Weights of a small GPT-style language model, trained from scratch on English Wikipedia: 10 layers.
Each number is 128 + 32 x the weight over its row's rms, rounded and kept within 0 to 255. Layers, rows and columns count from 0. The size above them is the row's rms in percent of the matrix's.

# layer 3 MLP down (transposed), 448x160, rms 0.0961, rows 41-54, columns 80-159
size [100  99 106  99  98  99 103 108  88 103 112 102  92 101]
[[132 158 101  97 126 118 145 123 110 123 107  94 171 132 117  47 108 125  80 116 100  89 126 120 132  61 165 146 161 107 145 149 152 108 168 138  85  93 130 107 141 149  94 132 120 150 140 100 100  93 137 203 191  92 133 134 128  87 138 132 136 114 133 124  99 145 187 113 149 134 141 150 176  71 210  96 133 164 135 154]
 [166 150 109 140 138 162 149 113 112 142 152 138 121 123 221 143 115 187 104 144 110  95  78 108 122 118 119 139  89  83 151 122 128  89  97 105 107 103 166  82 158 169  52 191 156  84 134  77  87 142 138  83 162 124 101  83 152  78 137 136 153  93 105 137 124 150 133 169 109 120 137 100  96  86 156 157 105 139 126 102]
 [106  71 141 127 109 175 111 108 161 138 161 114 155 109 184  94 127 160 127 142 142 113 110 155 186 144 117 142  99 112  95  85 128 103 168 121 116 118 121 199 210 101  80  96 143  83 164 118 111 118 139 168  86 131  84 159 122 133  91 175 141  76  96 116 125 129  71 146 149 111 135 140 125 110 117 150 135 174 110  93]
 [102 107 129  80 108 116 121 188 177  79  67 121 176 125 141  79 130 110 127 240 122 125  95 150 138 124 128 192  84 168 146 145 112 129 162 137 114 158 129 134  76  91 134  85  97 118 137  83 116  98 134 115  81 130 123 119 115  94 168 111 107 156  90 124 141 141 181 112 170 104 161  87  65  91  82 127 167 158 128 125]
 [139 228 126 150 158  83 166 132 141 120 161  91 129 150 160 160 107 128 103 119 144 162 121 168  97 131 187 148 152 154 108 141 150  98 103 117 108 109 149 111 174 180 105 128 143 105 121  79 177  91 128 106 163 135  87 151 107 141 124 121 105 149  88 138 116  81  89 118 127 109 128 127 128 159 101 127 145 148 100 150]
 [118 127 144 137 160 184 177  93 121 162 147  76 153 154 143 133 142  78 109 119 124 127 103 122 118 137 118  92 117 144  68  91  74 102 170  65 130 118 167  97 172 113 165 157 144 113 128 118 107 169 108  55 165  92 109 119 128  61 167 133 162 159 166 119 163 151 120 171 176 134 120 106 109  47  54  61 123 128  49 103]
 [166 151  94 153 126 116 109 114 186 106 119 126 124 161 134  97 139 131 123 151 122 112  88 110  76 126 132 139 138 150 171 114  70 129 180 101 121 164 138 197  66 145 119 108 180 120  98 152  97  66 178 120 175  92  84 108 152 145  97 129 161 150 109 161 134 119 118 142  99  93 113 156 119 126 121 128 158 138 216 160]
 [104 135 134 113 166 130 187 144  90 137 119 154  97 111  65  71 111 133 131 154 126 145 160  91  95 195 154 121 125 164 158 148 168 162 188 168 136 155 148 188 120 133 108 114 169 127 145 126 114 164 118 139  92 145 120 145 118  94 111 135 110 147 105 138 158 127 111 134  90 125 135 180 136 144 133 178 160 190  79 109]
 [140 137 125  96  98 106 107 156 133 143 102  70 173 104  50 162 124 136 167  87 154 175  80 122  61 184 113 152 203 113  71 135 102 119 159  78 108 111  87 129 112 195 147 177 137 119 125 153 112 136 128  44  98 148  94 100 173 170 109 112  79 146 121 120  98 140 137 139 161 147 118  91  99 129 127 129 122 123 144 140]
 [152 132 122 128 104 137 154 112 110 143  92 114 133 130 157 176 193 154 157 233 140 126 150 141 113  60 160 169 148  94 168  83 124 117  59  73 143 113 114 191 136 179  90 108 133  96 128 176 117 146 147 128 106 127 108  41 154 116 154 146 144 141 105  76 126 137  82  57 129 143 144 148 129 179 117 151 125  66 197  66]
 [106 128 117  76  91  34 170 159 101  88 154 116 152 145 116 121 126 131 159 144  65 166 152 139 147 176 124  50 153 141 153 156 132 118 136 150 127 104 161 166  78 157  65 155 109 112 135 128 127 131  77 135 135 135  85 154 148 100 100  62 133 160 167 119 125 116 132 139 146 117 113 113 172 113 154  49 139 146  93 104]
 [189 126 121  93 101 136 151 127 188 143 100 110 144 175  95 112 147 193 153  99 152  39 127 124 115 118 105  69 132 172 150 104 168 128 156 120 150 138  76 162 161  97 112  81 108 156 139 129 141 171 142 111 144 176 125 124 148 168 143 174 142  89 106 116  80 152 111  95 161  86  79 156 163  92 155 100 157 207 113  92]
 [169 170 103 130 131 117  66 149 173 113 109 151  84 168  73 181 100 167 139 172 130 150 163 172 115 154 142 126  78 141 140 177 190 150  48 119  97  91  89 126  94 124 111 156 162 109 135 118  52 143 147  93 127 165 156 102 111  97 122 133 134  84 157 123 106 154 178  92  77 144 134 129 183 213 148 133 100 152 152 157]
 [137 109 132  66 146 100  95 140 132 146  84 107 118 147  87 145 133 127 132 150 172 114 110 134 180 133 133 114 186  69 134 102  43 100  66 147 120  65 143 128 100 152 156 189 106 143 141 127 113 160 104 157 158 175 107 138 119 102 189 135  81 119 134 163 141 149 192 107 186 185 170  59 212 147 223 164 156 142 128  96]]
# layer 3 MLP gate, 448x160, rms 0.106, rows 42-54, columns 80-159
size [ 89 101 105 100  97 100 103  89  98 106 117  95  98]
[[129 172 146 164  80 135 136 106 175 146 133 130 149 146 129 147 103 142 154 102 109 126 141 113 136 179 129 142 155 141  83  98  79 176 176 174 101 205  56 110 186 144 180  46 104 151 132 164 136 116 187 133 134  79 142 122  97 133 102 106 125 148 132  59  99 137 129  95 194  98 151 148 147 133 129 146 103 118  92  91]
 [134 148 150 104 125 101 136 184  90 138 120 132 147 136 163  47  71  87 133  74 115 161 140 128 127  98  88  82 132 113 149 115  96 120  52 106 151 119 105 143 168 100  75 162 130 153  87 156  80  64 204  68 112 155 111 196 125 119 129 104 159 132 177 160 132 146 225 124 115  42 117 158 116 150 143 106 162 100 121 179]
 [160 126 123  75 134  40 119 150 166 132 125 123 145  90 155  93  93 101 183  88 196 135  64 159 164  74 101 134 120 142  79 174  72 151 155 114 100  91 171  69 134 128 118 135  47 134  90 109 134 158 131  99 110 161 122 133 116 131 182  47  67 142  79 128 186 127 162 113  79 120 109 112 142 126 142 100  92  94 150 146]
 [137  80 131 115  93 158 105  70  86 141 133 146 126 123 142 104  89 145 150 171 124 137 129  99 147  88 113  93 101 142  77 160 112 106  79  86 134 133 204  92 197 154 168 158 102 126 173 141 122 127 217 167 122  62 148 148 108 113 184 130 103 137 156 158 116 163 135 146 149 180 127 131  99 135 117 108 100 107 105 114]
 [103 133 129 144 132  78 146  97 161 114  57 161  95 101 150 136  86 151  96 170 205 131  93 104  81  91  79 107 116 126 152 120 100  77 103 201 143 162 171 153 111 146 114 146  82 166  90 113 187 129 145 116 102 184 141 171  79 160  93  90  53 166 106 156 144 131 217 100 199 141 113 169 126 161 150 111 140 136  95 133]
 [158 177 107 161 137  54 104 137 152 120 125 101 144 137  95  94 107 144  85 147 158 114  93 152 138 111 124 134 187 130 115 118  44 105  80 122 115 118 134  84 102 113 102 106 135 113 141  90 114 137  49 163 140 151 152 120 128 117 126 113 112  87 128 121 129 146 169 153 115 133 128 114 119 138 195 119 130 144 122 130]
 [ 78 129 130 155  89 181 156  63 143 102 165 133 158  77 178  81 127 172 180 151 157 155 114 105  78  89 141 152 143 136 122 110  95 169  62 119 133 108 149 128 140  87 150 110 133 105 143 126 155 162 137 169  90 136  92 131  93  74 108 157 154 166 142 130 120 120 156 126 170  99 182 108 142 122 164  83 179 143  80  93]
 [ 64  95 140 105 101 140 143 171 132 148 108 150 138 138 149 147  60  96 119 122 151 123 133  30 115  58  94 115 115 132 139 145 115  72  56 152  79 149 154  64 118 153  64 146  92 137 127 137 204  91 126 163  81 173 103 132 130  77 110  95 163  95 144  72  69  89 128 125 144 122  91 180  73  80 154 127  92 138 136 171]
 [133  94 125 157 129  77  81  74 118 109 109 151 141 175 121 164 148  85 147 163 135  86 102 128 119 152 136 171  94 148  80  87  87  80 170 133 146 103 161 129 172 102 118  84 125  56 131 107 143 172  49 113  82 120 197 128 112 117 135  88 115  83 117  73 148 123 140 163 137 135 141 112  98  88 110  81 158 102 110  86]
 [ 91 122 132 135  97 164 147 124 163 141 176 135 149 100 129 134 122 178 127 110 107 135 113  97 166 119 182 101 134 163 125 173  99  82 114 160  96 150 163 113 143 103  58 135 131 148 141 134 137 112 141 128  99 142 166 172 105 118 134  82 129  88 165 116 102 157 138 125 147  64 129 137 112 101 108 122  82 166 106 140]
 [ 77 122 123 158 148 101  91 153 111  56 112 163  88  95 147 160 121  76  63 110 117 170  80 113 119 132 127 195 103 171 141 107  74  88 112 175 156  95 161 120 118 108 120 138 103 111 135 101 162 180  99 162 138  41 102 151  93  86 108  59 124 179 205 122 139 106 120 214 101 144 189  96 146 133 157 126  98 154 145 134]
 [104 189 128 107 171 151 129 113  92 144 168  96 119 112 136 100 117 182 127  99 129 135 100 131 123 113 162  88 194 139 174 185 145 187 126 113 138 144 132 113 166 154 119 136 140 107 151 114 194 128 155 132  63 158 153 134  96 104 187  82 201 126 174 148 201 164 154 128 143 144 129 167 136 150 140  93 171 178 187 148]
 [150 171 109 108 131  36 178 161 198 146  54  80  78 174 164  80 113 132  94 107 154 129  98 130 124 129 140  93  70 131 148 121 111 119 125 131  92 137 116 149 110 106 105  94 142 154 122 136 150  74  91 165 157 106  87 164  98  81 177 161 104 183 139  98  79 147 158 180 155 144  79 179 106 150 185 137 123 193 117 201]]
# layer 3 MLP up, 448x160, rms 0.0968, rows 42-54, columns 80-159
size [ 94 109  97 100  84  94 104  88 104 113 104  96 105]
[[133  86 105 151 152 125 115 161  99 146  95 114 104  78 158 108 130 138 119  99 168 133 155  87 145 129 129 191 130 118 150 151 160 170 151 107 127 148 176 129  55 127 112 176 107 105 114 160 166 176  25 120 136 173 181 132 152 118 113 138  73 131 128 146 136 112 125 131 124 110 140  70 149 123 127 146 104 106 157 114]
 [130 159 110 174 109  97 155 143 105 167 200 127 159  67 120 155 205 168 149  90 129 163 118  94 144 140 165  43 118  80 146 175 158 187 180 155 124  80 121 139  81 118 127  98 135 170 142 136 147 169 145 151 131 103  93  69 133 180 175 123 174 120 142  86 115 132  61 197  84 148 125 186 110 142 158 217 154 133 152 113]
 [ 80 105 125  82  92 130  86 168 147  70 133 128 119 161 138 126 109 124  98 158 157 160 120 109  90 100 137 118 139 105  67  79  89 121 161  98 120  92 124 110 106 138 198 113 111 100 153  82 116 117 152 138 134  92 100 119 130 117 128 125 147 175 179 136  83 181 121 156 144 160 117 106 106 127 122 148  45 147  73 192]
 [134 186 102 115 224 116 149 162 169 140 128  69 144 135 123 102 160 117 132 126 136  97 143 178 101 160 204 172 168 116 192 169 133 192 149 175 138 105 125 161  85 111  99 149 141 136  95  80 181  97  64 101 153 180 124 132  98 102  53 104 193  95  90 118 121 105 117 111  85  99 114 191 159 157 138 147 172 184 153 150]
 [137 173 108 125 143 187 114  76 165  89 174  94 149 121  81  99  77 108 192  86  99 161 113 102 175 140 132 148 161 159 137 101 118 113 187  24 119 107 104 137 125 137 178 107 166  95 136 119 107 131 117 155 117  34 177  91 138  88 168 119 165 146 100 129 177 137 136 135 125 103  98 108 127 128  47 170 134  95 132 110]
 [131 169 104 129 130 101 107 151 154 144 161 102 160 144  98 128 142  85 116 131  87 117 150  94 104 122 102 133 121 160  89 108 107 117 137 144 100 108 114 125  94 115 156  93  99 136 146 182 106  88 151 179 161  70 132 141 124  65 101  87 133 148  92  71 169  87 165 128 173 138 148 100  87 125 165 110 164 128 168 149]
 [126 134 103 151 138  38 115 150 119 116 121 109 122 158 207 126 132 121 171 138  92 149 124 131 147 130 121 170  92 143 114 134 119 129  71 140 120 164 168 140  96 118  82 141 127 142 120 156 140  61 110  90 143  75  59 151  80  82 159 104 111 112 122 110 164 137  95  82 136 104 170  83 109  83  90 121 154 193 153 164]
 [140 108 140  88 172 142 114 145 126  92 107 148  93 129 141 100 138  69  61 119 108 117 129 104 106  88 167  94 186 100 167 140 162 120 112  85 139 142 117 122 157 123 148 142 154 152 149 119 134 157 129 191  95 115 172 126 124 111 140 120 179 138 114 131 146 116  94 121 163 168 157 123 141 125 134  86 207 127 204 107]
 [122 109 115 177 126 128 125 144  84 130 118 166 107 138 133 114 152  95 115 152 147  75 154 179 165 140  89 100  92 125 189 113 104  57 161 125 170 105 173 109 174 138 114 126 111 140 154 117 114 142 117 109 136  83 142 130 102 102  70  89  99 119 175  71 111 120 125 129 137 123 144 111 124 110 116 150 120 108 132 161]
 [142 135 130 104 113  87 146 167  66  97 114 149 161 100 170  89 121 156 128 151 120 172 120 203 180 140  92 128 189  64 116 136 123 145 159 205  97  60 168 107 174 109 147 164 185 106 152 107 150 118 157 202 105 148 165 102 145 135 174 111 152 182 191 117 135 189 116  72 142 137 112 174  98 116 126 117 103 163 114 100]
 [113 132 141 170 100  93 147  61 136 102  68 191 149 120 139 149 121  67 134 109 107 114 143 167 191  93 160 136 107 163 144 154  78 139 125 186 153 103 161 123 143 131 112 170 132  63 131 131  95 127 110  99 132  83  88 103 112  99 160 114 145 188 156 113 122  69 137 102  81 164 142 129 155 137 117  67 114 128 135 169]
 [120 170 128 110 106  98 133 131 150  74 112 134 126 135  71  57 154 126 141  86 149 142 116 110 183 169 156 113  85  48 119 118  96  83 108 115 122  96 131 131 118 162 162 140 134  74 160  93 114  88 162 169 125  87 127  93 135  73 170 105 137 160 103 161 143 118 111 132 164 128 113 122 138 157 118 109 106 156 180 156]
 [ 90  91 126 133  85 126  77 153  90 110 166 126 147 106 151 140 104 130 124 162 115 167 111 121 145 125 143  68 132  61 137 120 139  69 106 148 176  87  80 129 142 130 117 166 110 103  92  93 127 132 116 140  73 104 110  84 139 143 148  90  62 126  93 135 143 132 155  72 150  82 130 107 162 157 114 146 130 134 126 141]]